{
  "head_dim": 64,
  "init_std_o": 0.0,
  "batch_tokens": 131072
}
Each number is 500 + 50 x the weight over its row's rms, rounded and kept within 0 to 999. Layers, rows and columns count from 0. Numbers have three digits each. The size before them is the row's rms in percent of the matrix's.

# layer 3 attention value, 384x384, rms 0.062, rows 151-364, columns 256-319
089:490533469525596476511529441553501591517530468605481514591481526448623471518475468523508493464453556538547513495532548515473526656501508460447508485568405568452514434460431555382455583551534548
100:465474625563463591572513460471505438435524494464562432492467464439504555480491544448480463464429451490538375433471484558497518525545498571491605562522519520494454447505576501544496518548504455
103:531436528571463462536418580535414431449473504554514575594515514493498514519475535479384441518536540527499485457413542439478614466415545514440554589452533535530458525518486507571428450529493469
094:518466512639501469505558566512492523579468480555514486498607486668438612470528499389485541513484397494458518492469507468471589551493557439502438518534550555515593530451463499473498503514529488
097:550560597586494483581521478435427442465586476479479528533517515495449435521476450453499594449490426445553478494481476480499502539506520528569506491442557492511573549522542447579515479479585474
094:391482418543571493541433461494493553521494616491565509551580437577492549502530523556497532551443504462444488521514492444489500597470554461427511525484502472580481514599534461478478519522505480
102:498519502567535435624572584483564463516535486457391442497499501514483470417420457533448516500478502528463432521499497404457484452429540507522570484581449533558484461492538540453431567505572528
091:491570489510494557463453543411500505522485540475419491530553500394451528463544523591564541535479551430502563501537603491473443483497472442531436484531572501540587422490408410545470462396452464
096:536520420470541561455546513527509565501518418500574492399383609616552461434554497380563519445497555436460543523458464450486576559520416569548447535529460472543492520491527443490477539502454498
099:441518426469494498465475542449430470540539501469442383391496537478440453526486517568464484515561451500497506416495476481402539423502504526545479536548505459489456449602449439562524530490579560
099:568513431364479537443612510508511402556533554479477463511435426528513512427483437532469466451464442542482461459528502449475455459471555487548426585495511467616456476572548526612486409485445502
094:492518572479400443416556540496454478478448505455547461502428520442523504466450519487497465503458583482517505490488455424412522591482594432486499482509508567602679394383490507532506456479514438
096:397486588480567512470566512492424526473556508515511520522523523507519458475503502511475505457489479434495493515574502568472492549491474442496478431474499522407587535485464572492520460456527424
104:477491438447480470508528487511497470530535527425438598460567475525480452487548556539434541409507479549503577452555501442471457508500495449463512537484453505525494418501561501519608443472609555
103:549488530448461534489546439533529499508514522562481443538499430510530503535510552481460510591575499419614521498553550509466510444461458501472489497498477496513512479519582596494517477452472550
102:523500412555521628550480561458492449490472480540486547522526570445482498446463475530561479555443614563426517419434484503487606608493495460519482508480541516543423574564557456478529586583481517
101:528534501524489503408511442533430550582464434448508435420480516469498518556566542515576557514532485516531593594583457517490442503486465499541425471520504487494453454501450469474468474590492545
101:561459511531408497541529453506577537516546476411531516545500497512546506470463386598503542509400490495390532527515533555392480558490472520559558471446517585509554408415489502505522500515427471
100:444528454559547528549507520599501495477499480477412582525509491461510523464620464470531520462460603517546447476518515595473441515618517572541587497503572523501563551540517503513584462436517494
095:451461463497556441534565438521556518497581489511516469416540560496431556469553469533515502467629551512517468515367565477453486465492473458569526485456392509535513437535594588498644414515628436
096:535521545529415531478505422419384486552471501480593537474459538421428461574499473527486485465434359534451542410602463464567559471492497527443532493525536545448437385510569523457447468500570520
095:478466486448458492414525512472555518429502537471475538467466525555614562493452481476477478467469451518466553509463495475507472572529568496550452548552462557623537440457506528404536448529443510
094:535498406474432538454443529560561454543495492596569413496451474486532514472509442383508447461522485517488439618441516369547526506442484472457454494469509508526380535488540497441514408494448511
097:499456543555579521501541484485509561514545501569488569458490511507478439530491455402456418456554520482472566509423476482540527518415485552520462554566471514362488436550512455552534534479545509
101:527523498490462462497504442507475535572574444507593542396507463479515495544540529499468440452552507491550507448483442454508485484466492483518526535531506439574528426470493466522599522509495528
096:547503491492572576426520502532363397468472607456465449494469507445439505539484463512585485519531558496493465555571586563532456453432577486551520539528436500533436471529580591445470437548495528
091:521504563487571457504550534590475536461468619368480416432600496502480462408502509521556487431486519462518471513565385580482492483516485496554439544561503499535505525498528451546481450522546515
097:556621478531460448542437492512456532404453542510482495517500584496555492519484504447535551467497537479456470499475480475506447501471527482541523500541518591477502506536529581433526606516503491
093:566497451497572472517455478490503451424515459487442517466534482537576483470560451480458456497517482464477465426443486385428476402467446561493617527514408471484517437554466422479544434544605550
094:481454557388440503503499398493476483480507553488559580506537512446442509514545532432471421515534530401535512501470508435416501516460552535474523491544458462504426486511442498478550447433492531
098:518504414477514554518522476560542454523541503573467467416504454508491427472535474577574527435491454535527489483412484465442453558458511563575597487548447487467509499531464484499554543514441619
095:505403497488529497484435569569562537480532583545555338501443503547544462539559516510500518592450491504462514469518502458493538520407397458469532595500418546490486614494484600449494507413514529
100:459506531601457500426616488597562466499441438557451534513432427387501436469452442497504388548507533452531516480515485503509503581457383578495474522456549617491510391492466451558502496460439509
101:441463491474466566457503565503481490530480498517459490437468501518458511544472497452515494544523475534510541429514445588465500521431595518418403558465534602624583406448458434449491465438520515
096:589548522501437459514457483432457485519475469417489406530517472501578575563541489359450516407498440526543443526524449488482395382496534530510515593584523460584564556477497406487566565525500459
095:513525503483394558557446529492439533514497496397525517425540473509470513530553487451479514455471568532511571551510497496455453492530520527519513374461462504442540507551509483520529495511541418
094:474541511519504542515472442568437531505470511554413431465503558457547509546577385599516486600447544465512440545533467459496572454470516555571458547475481604460463471509410509479468452530520482
100:456558449489524457406500474493445452500506422498616502491460512511451525574508564523502523486500455476564487486513497531436411433549525447453495420514444545454538460453505472525455525520401566
092:542567475449491605502707512483485394494432476531470493492517542552462430478494505459472597497540458562442418444504472507512557520487491575572425577450636511472489526537461511423489487543478455
101:498580480524532480496537452564560529524518522520470543438442539517496454592504471504407526479508513567516467531559507499542448504483488457484571459605602559519378469529494496482412485447438470
100:497579508579481502468467531480561411498457453542576538527447519490586518506471586470514542456484466400522503442517483549555435486480519540420431555501431505420493542540464459573482569452554444
095:462507467506578461504551571514547406531528564409561521536551568585476572473512495559516508487484543499552537467518522448549486368506460488527444655521533501575440533504563511516466493488575560
107:525417593470521480550478539487557398506405433531488508574504578464546478511505542462532540481434457442426518468426529522442457484460603476428596542532518480442491526554575496501580501482545473
100:460591532547513470475519454574408464512511609440497461465485480435499429485501451422486550428538544543500502536562417548499469542513395510527538428491467478482439548512518402542448519601433386
099:418436517476439482468441427566505522536468508513560412413502525441551566597411591422530528588591430583552478448497398454545464469536459459540454529500469459461516561489546469581524390485481494
107:515563513389516495624488497462484483509480523491514589473465605537519498398486500404473501475451492554377533477523493432477556447569494504462484512489440603473411528492397400539460495507541461
106:517478530443624564495442475402479442400596421534539624518500491631536499448478450491460491483536467464510488525596413431508466447457483499524479467444530549485472440582463500565454426484523533
102:510420480490605513538538424399553629434591457415478587418473531402478494484460582527554459503596447439524418534500433432527539498494559534472493497512534643469545466524578551475421518496499485
100:536531512442560493489554455540471615465526531526488515491475612542530537467458489471444486540486410419501416468511444516564514522478571526464502548606534561494511518533468475529519379546527463
096:476542480440572424471539462537461525525509467428535510530489460571481555422553492537468502426512550549545526567479525472455432564445488461498516414498463500535521528476435557496511495518488517
106:446519554455505589577523459452564595423501570497381501551450514499478506567474551542415465438480551571534540473539482502489561510529546483460485568449488511547380442576488449403531546560591503
106:577494585548473523475438484422567482499576486543519518487530406571460484493358549527520522498475510497524472496521464533424505441475399516455476439480557577447448497426495452454465512399491495
101:523439544565513533551505543462514453523488462427564557575472496425604593575518378471501496364489513472485436492423482531560513515460539479471529436524500528456508500431487470464423455546476531
096:523478560437427414577562429525461529514509492539565558496477515450427456419511441524528541456372462521510422492528473520496554436491595536475524447438567553425437526520479481465529527469498519
103:529457508439411482479635417422537587473505513510590403437487530431476481472487524478436479489536522519588496524480428458497514560464462496479479410557638483542482490551554537460435501505558408
096:542504481558396534539483480467548433485450415425467518489516451414573530515479458435521504524523427510600550435545504552573499595418471563551432469564470562577458465482508475691462501506547543
099:509516472498618397464489435516515475505602493618508447473427602495479478529485453479566480588490562470534466466554565506515469451555550531513447572541582494436417462514436559530475432520596513
102:472467426508475579438369479459467437467512549483540466533595533542420438443454359526600470484486566555516465580584489573531480506456502457533500518541440603475488541460466519458513431447493538
103:527576467506526401424422503474484484511477524519443498558523537512556503527491509530443562466443549536449569569453514431539457456464508504418428479500442437493479482440514529470416483487508541
105:474505524578539524586454574427444500584536517527449452554447423549491517433508479526467572560571488501516595464430510498494521603492432480428539459434468404474472529430435510470504436510529547
104:574499579494407585516464543519548539516478485548583478487469539455527529465492476501484557500475561477384490562560507460552542557504458411490578517569497522536481513387446431438543479467534500
095:464596534468544449489526474531477456578481535500564459530479516594496503468472509460604539468513510479475454474488509450489463531605469383417481601413533500525480483457475537426543478490469438
099:550459374510423456500466533562450494547582517365448525558477483529504492445508470524509474491475484516456496526457504523601510517466469496494583479460547546555575505631376511580450526453509487
100:569463571472435563496496557432545525529464549454488487484474494410541567477480571530416467488400510410493467483546531467434514417465442446591505531525360465458494564536469550481560413435540494
096:464584403479566483589513506566592404509545507505542501405523504486484516448542465448474348541529530466543510590415497501482557501490475523504494510491515505464463464546491477515586467551571567
101:444504558504518481471509457509571459564585417470577490522543581547493438474535466491510552525431490452523463478460488472540558452471534504583509605495530478481514481470442427596476474577575569
102:419511510446524497487461546616471563567495560555486516473498447512499512488443538504481528474494633496504494494466502472576502638533574402507492465543554521489483515497437499413461618486564476
097:503499489464619499528538469554518549450516567462478524559541493483545534483542474496548523444523396490498498506579430488424572408437514522556405526509519581449526477485561437524553509530462612
099:439490472529440494486514466544513557575499503587539483564482510553532487497469503479470474514507463426499489389469554560513467509505529472468433523512605541525491516527551486527519454498504558
098:506461465434499503441448487429520509430529501458465511440498543554398516560525481510505513491556521455560529513517579590554452569506528486548442515457404440522572480525527432679461449491527494
104:487438459494473470529593518503506503505496499503555536440365466353495480457531415532514477446463454454517568514515411543520451569562446475537505527404420488569658471441587513405579525507501441
096:580448540396493519492500509587460492584562484466408547473496502563557521411495485493427533490527532529551547489404538475378528530540637504447519494465484520500529550487474507537471484481557577
100:531573470490417471529474572574577468447545494534559513469424492516527458460536455527439522473563502410439480423429377518436468512539490509546539534497577470531456572467500456515519534517474526
104:537540435526412482436550424548479474585465537425518481561539524522472428504533455489517554501497540543548523570470548386487518488474554454526440522460459534481559487482524487392509463432499510
105:459543494466518552478482534507489531614466428562550527467502550508454506459442496472547563454630478628566496558420602553508607513478570362511533465458559555517513414421537465573481427501566493
102:472539590459394489522514506508528463441443504528439528502594506508460453530506451440464512487529509541469536458502473629460523536413535545523552600512569473586485516616567512556499387462535433
102:570435556606447488472453602513494546508542506489488531563487456421537537432558492533479458490490626454515485523423417469474376499530517393501453535523462445452544487558550480442437438497568628
102:485499437567510432503441522498435431549490545548515494487523465479490462512547545503455510479353454465523427584521460512499453435494449571447562477543540594485590535478564532482458569607555475
098:483520487519332561535476511476529455488493471573559517470457489502548485448559425457565524520458470571563511463580518421436398544552364472563445555501481469496461581503579569478464404565428471
099:475428505586484602514467508507505528500529460561445502456456490485538526509516594449481460487524532632494479497533448485517598507556466493539508494527458626492533511479514458475551435366500466
102:479532567435515495465551449528602493511435481385490547459429553498486477497496546504482509400515583490398568468519513495503530486555596493547533377499492442548491534502471492459609501489545560
100:465400449489485473491486505443499495549522504479555529473574578608497532555392512563574471472515452526442501436476505517515478448511450477443583472585556543459439420503530545417414600514434497
101:545454450551444531534545499593455502413461539530554473583537509546508544401490513464492532484496495468469523489515423495544507464533558386466517464461412383458536478410577638473507550484542464
100:518477469468471478522454466415447415541438426482675442473449499573558583507502470438458551520486467604517594568473482475543585617480554551491563493523464582520552516443538484473467476577459480
097:552536506352495503569473553456581525427602507500516510513521534517494465499482495585522544468472513492529503406383443495412522452432378512414556509478535475501432426528478578497456475474578543
099:515503502457532452606507522510429510466524476559528468535538537490397508533546525392519513613496557458591534469440562536484460476491508535511525573535620518455522552524424524520455425489520561
098:580484485458399541453609499391429546521480555454456469408569505522468497510577508383531476522536477507508592562456557504557499473517586536592428522477608479496420567442527466497445583542483433
103:481533502431527536491492513443555505541498430519504493460486498501532518477474527433486495467462457466491529454519446551471531446453550526522449585546408533434488400414470435458440506502434492
108:459530359501498463535507497424421492538485505530547439556497553433425528529501479497532555513433462501511579554544454454472452564499493388561439480430458458564565494585407519547416541484553510
101:483520442502562477602597521492476572541415531531540506424507538427525537475559523560466506380493507466464508480543542508455527533492520438460494544453545470436559507420528492523561565514510553
097:605484471549431577504504575535545436510497506488412552469605481532557523366485478626517493531538460539568544454518627498626515486484491497488532477496483476501524544565555508486564460453568506
102:504493525581451471417455536570562482601575530517430451474584518443415536435553521503562480412494563501485470522450420421568579510490528560548464342536579499558505565487470486463519423473509561
099:542547481478475473422493477476448588493487503464469476474486499529525559484577490478500449416493523546427583514505471574572508490522412335517424563560518584551510449443514442479489473445470498
099:487469448475438509478438513570478435487490497557645451541450414564518478475480519494500490555583422483681457544533497475413435508401482532607575389441571547462478505542406456352490475554474516
103:591508480518532479493542545514553507619592447502542560441445552554534470528540488583537459438464493583519573487515483396379493552577534470431470554541441525449532521411525499456436523550456537
099:608489415399559458535552484459546529501483482503463532556509416514486459490412482481393471435542558542531429494520635454463512576571491465521572529510567440610478588449505520504554544445554535
103:453496596515483490396437568469601561486453509466562540504555531455407486416527478405539508556528531456487523532520502518428536532490516535405498469479534505469384592388617373474506519579521597
104:506533534482483484512406438503546385519471440493623483508468370472536449490522510453485474524537568489545421509626504529482567412484515518390535498521539480561562546555486413463470502544500476
094:493464565538510532453548527454493573474524451434505566514493469410510487506507452483464536500586514578569527469513477525398554520439468502585536431583480454508487507454425464484535493507387512
100:586446446491557533535428457481488483494447476464540546418532519473501454592499394518455460564594513462476613366427544478464549508598584444563416483578476594462475420508548564566475467502534484
100:496551490524439520501500487545533563434494532431533383529555510604529483562576511466503406494570459601522532530573514465550500448484506484505480505523517399370540521475480505538431492582588494
098:535397582462522475466528491531484432444469449480495534553513533562582508460553449516453481473474563492458502422487570516510550448507518374492536525563509461443578454473545491514432543568494576
103:488478497476511395550447496462550548540475492434532550476501566535510504557505571569408378482494437492574439457497506538518508458465494512399487513528501588454521589426430471465499539452525581
100:455420507605524486552424396506553527540649467534524454489537573502481434553530540634524563511472513549446518509508489531497571482591477571604475459479553375440501429469507479503496459429507554
099:435532500466515409560517481363519451381556540555446541509509573468534567496574586527452525457420473448537471530506550494460368526566522518375475422446494498477594507554500443485529472494630409
104:552565543535414495535590524551538435444498507524515558494512616504498492586449506519494494540517503490481464486487480538409536493520502510482457474618480467501449552544468409470471589487550447
108:574477545499550502472474517589452541410589479482574541454555444451535520557535453473442594432482460484528444460510480468456544528492485603436488483428538538501533486481469555575398509522450588
107:500502541476518563480531522485464443598456570537494492503472544416502467472559426614552520514457563547530508401532404440475443500469438480523506461476450439470512534588461531497528510506574468
105:580489506505450518573568595439535445493559439481515506544473528443574532571455552458451556467552579506563500507419479577459522547509488445491582484521477428395581543539498480521509559519498486
104:483541458462537483510617505485575512457426473486502537514550494450501469589522355482403579484418559490539513468546467460613557539506531510512473533493484487516550460494448514538434402465502512
103:523513570549458574546446495555439442519511526415495585480512530554453510558467507538606507494497403590545522492461436488555588554434490429467456472469478437463432513431434520562442543477594543
107:378538560428475544462570531560421434639436570491385501481437471483432517479479558449483539469458477492469457531529502499446512469438502463443547500450660548511373422351406489429580462538574500
105:501495441537557400502489539519487523478573621438467478399509540453651435440499439504482516551414576535478537524577481439507619473562498590465540574477593513561453496505467499439599569529480500
109:654438460450605579558467412497504478408478540490530574541532568546481555481455510479527507491582502458506516497490533425451448493470551510589397486459500479549571489463600523460518531441380501
105:454498423523447563488468397481359410485522477445474426453459447492506504559555545442509557499556516499477511538485504543506590543488477499462469508531470476483448562570520556409416541431519524
112:448596570462496503467454586558418485511530521456576396449452435506471548460501440486547449556419560539521547420452510524450533448530482458491479512504496567543551480498423512559577517538542475
103:583488548543493504453561464438457497460434454461429507468485561494497470437568473540478540517514525510583524479443453546429593564464536474439581452463496562565447410455531390510512545488506481
110:456415477479450519584461496450525511461485512577446489513543493522426541509516519423475495589495438401460549541444492549489504532516453612533434510501488472505506512564549487529544477489562429
110:545453482463428468554478459528523541435525455569428507529491577527445542490516514564560482503485502543575454511492576485438499489525505557538522476484530456434465522490375452506467526464584520
105:485465512489480528454408502522531485440466559427527481575412548494514467546564497471491565520533515520491517476551562499463460550456621449514511473549455503514492518458530499485558448465551530
104:507466504571488363503490512649451554528522527491474531534543516520535478540567558423502493478527495521570526392544394477468440549540463474517470453465525656443521486498550443437506496553490424
100:477576492490466510473473537481571431522493581533404492527452511442510415491497461553524486544564608560424503481608512546444482554438521520604525491561486476510427426418485410437508530467542554
111:547542377551522512514503540475492466431561486521462554495522464482559472528484496534561533518466454457501489515535501461483539554444518449504492543475507445464491526579432443431382450549525479
113:442541487523502573427509514424454470520475567502487404555535498453472554530514513470582580555567591477573500441473536527435586373421453453501466534418465454498511434535541498556375450487477596
112:638518438451545565469533471517606470433570487438492504458547393447535449487490465572554558524430519450491533499535593497412648578522546507437548532462418613499519582480579504520535449554472531
105:527541470518461427550555520481571515492545584524499535469489535480536477556541456427519542521513518501541550522523576462441520437493512504466458539495435523441476535493558482465538570404539580
104:395487533466518477485494439415531583385453444490552472462487452523404525483482588522429495443617480426488465436530515510395539523531452581455475547508506385451471468436386554469504557516577503
113:588492545531511433511531512576357495434535486598489469564450525540532551465514437489555444539501535635530434552446402529519467587561593545515502536548541478489537479554509475487480613476457507
108:537532408538500510537425461522507488528401496526432509520496424501548467517447563407532414474537505566482558535570544536550570490507456478497514586477514595498474454544518526449494613596517442
108:497530505458504503627506488482574486542505553511585540496454454541485526494490538538497471469602566659523484491441574348473423607534445523474475491566465461556478510489517504548533444522449557
113:566547582482435520571583474477493481514500530523474481491550452504490473546460568479504512554441434523572540490555437533524475459541377516496458588486420545582539513435519559519435577542532434
108:571464521526600517500553559579483535420388558468514462510553443491537518480493467435500441446516481535524521529494600506525523479490486449555488470510499528432521507475556591432454591476529534
110:431419510441568529512482525539495517429537515511507435435350444543576497543481515390518467485577539507483462455617423496489531588533429567465528604463526480423459399528497444511447540484426467
121:563546559516410566511573589475430541441495524458494463584526558497544480510446560522471477486478494503439566428470570604474442493478484555505541487604438475548526466446469430561504442516465559
108:356542506528459575476466451489566557549529484465480536573519518531469487503432537462501537387475518470558527515439502503521456442467555568477489515477529529524497545497509493571549452436562509
106:488563511428537616458501446500477458540548486455433437565568580576451522510474510565524499514533424579430479478489483563569496476554555522578548436483474490478484498516469489490514505448523564
112:478442520518549570446541492492507426585522474513452491539534523509471570521503487464478592375441442530449484436580459492507503449423491464557464553542420436387451573478607487403579428491427540
105:496559423542542527608573540598544606535334457537420475507512445457466487443463451473441489459527459493538488524522492610494523576424405416564611512545557509494508551552468518524493553531532541
115:529506459419492452461487558502524342515624467487451554555520474550527464509490552660466617480516437575558604508488457440529412569503482460500472453501506485539518482466445487532517523488545547
110:470481472399562471492523528544552531488483437521544523577557541450493479471495536384581647555486498587543501503549526538420496549470421502449493509488452414512531399434550590554543447562660544
103:471578484590417502508538502524489613527533445507518529508528488416511564473546481437475561441452467533485571470541451519468536504576514423487409562547521529518591543518489414460541507424517457
112:480531542489550466452459475478542489539617462484483449538595551507483490460472543549480544501428505457482533531528515463526422579537505503479496514570439511496494454460410497490522471472508581
112:516507505549421514481438462487460482453500492580434516466498520558583510435413475560505506443502533480501536553480581472595471439571510434504562496503517568510540522518413538417511548487461479
107:485546528527498439465551553447472508638506590451522558514503524499441546449526525555574471474515510532522563505477445543475610484608444464502536521641524567509447453536474552491495557428604512
105:511514435453446522540429544452508500563443511531468469479524483487470465529529461481561509489534542411508573512615549493490422472559499490477463505426491474497429554523455468449510518501502440
100:486557478527443433453487455451535484476493530477408502499537440573500506536540475541474412489566505617503519476461577429498482522596514489508508534481478448548507556466483449492526417516516520
104:424581496484451435528545436590500503507481440453536529508520542487538439430474402423537465436527489421592449490543395450592356461472447475465533492478443533511500533575555506597463497518492463
106:509453474460508606477445583569447453433528512436454566444495483493506476501504402502436548432520420525513514577415488527500441513444524535559633554497536588455476525494515435519606539472432526
110:502519481490597600477517453526522439563521542541404485550518499545493519526518502520521409536485465474473437493420528434459473580461481536459427608521461495479473475518442370501481562496555517
114:539486476456461511540464575556547514376449543497577582515555518465479432476587502557473580566468560503530389457527492573405471592533501535478500414559482435475454534541522596501508525492550541
107:628461572471449508512561516505399510518572480578523555446589482471559517522556590483525501536478514406490495483501443550559433415438550452517475603525410545506454487417477480475483568493477544
104:515598508453441524460549436495545500471466403559520589533549552453502400537525603593586585518499508424452542492511469485474432573465490455478595476488527483534472467509576544549466511459528490
100:512407550475447533543520520475539536494528562466495558485559523497547426520519560453461466493478509402492541509530496439464438557533486569484444576507512524603484459514612477379630489520556495
114:502338502514474471445432542497527441484581591506517459485493531462497563483518577573554427500479531451437402498383453458483465466508470526475449571589465540418435499498460537493482518496481565
110:483450436462429487454487508506467517521482573519425503401610489541530543540488534422485587540532505470569378508526502487499546468405520486504463523487447493510469489513536392534490497599519476
107:500551584541527430477497467472442349472457517535485529406525499512601432547367437564528530423563445570544537454568463523561480502506443460550518523451540503508575530511500467512525470473462498
108:533511485423551498568492499481461480410538525411576538467531531526542462483521504513492539521482505512531582495493513574433417454580501509481520533501472652512488461383497423493476548462478510
108:449458498452536592450493560503525456489563463412520511480483512500448449458395524549503511381487484513503420533487486423534394545493487470532493533441509657499394429517532485526569547411534475
108:458561466507547552469577516408496473409511423496501439509493420514507565464507358427465479546448501540529509538444549530484527417512395525460500438567443438552527507433489507511470431432566526
110:465507479417408494485487515490542546527599533409536459517461538475527564527545487490518552504465429537541482460500586609511501517572486522461489459527448529480490489432585485465500586519538438
102:552490466561520571492481543656478479524487486579552515547539424478536487526456497486511409487508454496508526496449458466507519560471539581490486436484490448461482486483493489464497519464418514
107:483521388520545546524518453481505519518537515505408580482485493468492475516465595565559439441491568519482521543488476470591509529514514431440475470513494515591514494503479433573506504522491431
110:453482439546550447511517482469426565548550515496435492533486558474418523561520516574530551407497546416446487407545520557502555564441427477537538481472445409570494421415473436559580519468493519
109:524529517544455391518566539477520566442465480565537502441464470565537475495493533466440524440557463491491535505445510543474510394487548444522548492515478587549497433515539476559434413459502570
105:472539482511366509462473413590437542603484455513586601473470525583536498443524570522461491543594552456518521504577533544508527509505455466510540352536448487585478555590536490555495517518502456
104:470620443450461485532540572479457506496556453461481502519470476509544486477462500613497414547500565449644551445481590381486616396538500561514399540409486503421436515501488448468528457469529484
112:510511408495502535594506578486415558467551431491445455502464512436496602625504541608479425428474445480431464431365487549520538437483479501518508430484563447573581467459602427444578506513443509
101:454476457457454495437474411570530338522515480550486394479543544480504518432475507522506606457588503491381553525478544539499625454402504522506465379516508445478488432495595438497400464571492492
109:492435490464521554509425575455582463477515570447552546514529489479430527569461520504605441476439576504353523481513444551489516469497512515475558490514532530390510564474544526494517349379569566
098:534478518467463474502566456467423456513484531545446453508574551524378494525570444613479463556509489467590563513440504484508481573506530496567511466509472468498459574529484482515541466534508496
102:437534439430536460529489465489586534476425527469407477473541536525444536465527535601414543504484456474485485537520497505479433542462493582510516531457500495554434497500563518533504533574491528
092:526435484502458447527432492474513326465453512502397501439556466526536528487413511493560509519392435515588490517450506574460564554514476533417528507530485555402436481535582570538454502449417487
096:466523538589377525621560593488504506386429579483498460480442470393483558534448488487594543505631486465499496589580526536505591576490529483556481448510391490507535450507517542494556541465422441
101:550511566520543420468458580534513538543509486458558568499527531490499515490581397509496488440454545485537523609580496434478472422536474411481498421475561418542456499548524542627509425494542487
103:457503539531424425518575554477440571443529567526497425559538556470517503438467500532529571566556562408495436526539574584463545414476497528400486483551364485585515550480532556483471592512429465
098:549537465539518552502514575512480523446420376476493592531505471509415517527494526478521464405519502475550433528484526459437516431482603523484395532471530491583493456507482515446465552547529466
101:514463457510519644527558583517516489554540422487510534526525561512521535494505573645439526455495580435513517545557459499508504524376457548503463427593536490502470437383462519514496521478476482
105:552464446566582520404531582395527552534479470587489489440459543493584493529491503509455406449486537461513433530532533406543463489462492501617500461427545537399436497496487512539486503488471435
108:439541473522462489475448506583476498508528488455526489562423554550463453497411435496568396501509550416494499399609417587516390565382496497468486528465529528518566508506486519474455552482457450
103:465538495491479539530452519545542371522524519493504457390505532565558441465499586536483495501592468493515478519494460464470374553448532573512438489483529391469601528508506530593567442530496401
109:514480510530455532522527479388465590543528553560544479604452416515527456569477496569494565485459551523534525558505546534460407513557489487601438453439470497489466521610467529403471565449512541
108:487475512450503526479489592487683547458488562528550510520424498424512416503484438471505389448503526549527424458480483525523478465444507511390478557545487586466465529495518493579556513533518546
099:471499460549452520612424616499536561511466524472601525470599537538523533558434569491499479507503472591499431435413463429399539451439527589546478535582564479579541494500513484514431514546461529
113:603547449413461533478546510534502548526486459459520552492526509489474526470438559475445498459586466514459510462555579526498473569509660504594507547466434565477451418477523546547567454498494503
100:547540490466484514545518540527511525514438570598519492446487501518462472581432426475429644559531515435475503448447524534476505483536460428530600507384437589445560599497444510508512463505448456
102:472534584500501498459539593505483497458465428504394525380403437479661515474561504506610511606469553456433476496534483456500464525516499599541486570478527511496521471470513484513547416534431479
103:593438498498511450416490391479428534569533585463541461501405425444556579512506450468505587577578525574435512417549534508496510526546523562451433466533414474518569566467391603450451493447499428
109:501464509494499471493377443500520472441481535593512550454439544599517481589444518446520474581486486449475440498593445456443480487620536497500456574522458471504476495468508489564408444520527511
102:589458497465505469480467504604424497590513458478617552556536464465451492513564516479453468504451435469412488540442535455451553489475524488588517508461420555470443513508463553510514564464518513
099:455434506558496515486521464587577442521497477525442531492529514363498551489526495509431460549612500438565564466487539536434525485527495506541517389488477455515457507480453415529553533473503428
106:530513508475479474536461526424558470483472596602442522564525546449516490562457485408521553454552520550442499532577538561584510556519447507493442558456446499515418520482546490430473494492527497
096:421545393492555563414479488507424516425461431525606490539446530490501497502510388458471576475510494540407519380511575519406498448461559485549565456508528514446466569449538414505479414444441533
102:495535483453481494468497436494545450532581523497470500539492474476461497559454509431466479561467420578513569518509507500537586463480545477454481474510455452496431508545483498566486678521477450
101:524468476403582429551493549506462497488503535448440508485470560552523570515444422468502467545483508557465478450503448478483469493513414468474440567488443534531507416500420567530495539377549615
098:507562487486551571487499473457524461517506475605511494516495375505565538536536525518462549476443559459515406519508551534505376571553547486551556490396530469425461461510466454486614450441420525
104:473566502510445529588534432543505534521456570530430479572425521553549579465501513436502468530517486484391513558479450534531539475557490517456420542512410449615489479539503509544446478561539491
103:470499544492492495501488659551491517573488436437491423527572502489496482564531562483503464413471483567498535571489514528517486414500538515475436467538475557497551550468517514476506544525495470
109:510520441457508515472522568485482547500466551463532497432491433444490491439465438530416467608517507529514470547478467576536470521502467509483387507559457501508465428486515589485467526486585466
104:445474507490464627458602537449473516443558429484346473450562513497570506531478449500570509466465519567455485464427449509439466505541457519505401577581575552494492521504483489496495378498489524
106:529548466539523532480496583436475445436567547594585481550453537576476485493529559501458514586464599494524489496476633504426497539414395464476462522455492482490567518538572472460534511559399478
108:576495497554507495509505508529600422512584456425467535447513482579446458527476486460467530508540451505486545581505516519526492477434545468574505499370433552515508528488523440523457486537479425
110:434519592527557477518432520502502433506462573533520453553457536490529547514559397481478474491430509509485516562492434543510560527544478549527488517480611503446517445522436472600574425513469533
108:548518511467507517480611444494588519457469519504523503595497445461451488498551515528445517463524436538565515522629517549553551525474536439505452445443474528578448533584460477515506504524497559
100:524524481480415515417576439404507578518468486568547376480496508575551487519486562517424395482433473416489511604571495549533499518489538562429575476571479536549425355558401437434379531480510536
107:502518447573527431535519535396465520490506498481487533575524495568458454430530575533527484451472471519412519573569444532511466394560559500541570423497561519525633537460557574419497501554443536
107:450445479502442461478577395520510546394470499561467495442506526464481495504505383348501469489420509486538461630497535420519470408403622589504480511468516405381470487499468475508547560530576436
110:541445480587442513464576495505517521497586493419545566540536525625433535532506497534508510409501499485428479478526539417484475499566501472548454483543483479447509518465507497598503537457408534
103:471493525476545471468487448609422531527552520508543464578537453473529583555530492519482464548508439560586465505491498503456575444513547466428455543412481501481438487594435476419526453529571510
096:471544466481458523494501440526494491444528409472523565450537517411425500503537498533488548519470443485455608543520552495595460524548551491535490478459438475439437482527492556508575444548476552
108:418458569517507520533538529458557489455553501611547471533491455529535476476516503477514529490526481565443484478412490537366472514509555434498485567506521506482567518458499503517486524476485464
095:512479476444461501518557460515522470390499486520528466443560551475481530475375446557558560417435567437555523436524557469419430460449579466493546487503513469497472380494479551473440475511533448
101:473517462499561525511392399453542523519532475503448533488517485474564451497543484517527475599425503481512487419509479478440500451535602468573518556484538511500434478592489461412585461545501550
108:499489498480528489590485460478458543567520543468482413464542464457544465596408534486480504530568497467508509553479550515451478496497526469518580559521497475492484553479488475506555575499517489
095:499534464523592437459431548523431577515528528590565457548448575465478518505484535483505574515442479560443487540567554551563502438516505509384562566539420523500530418493534488400501495508390539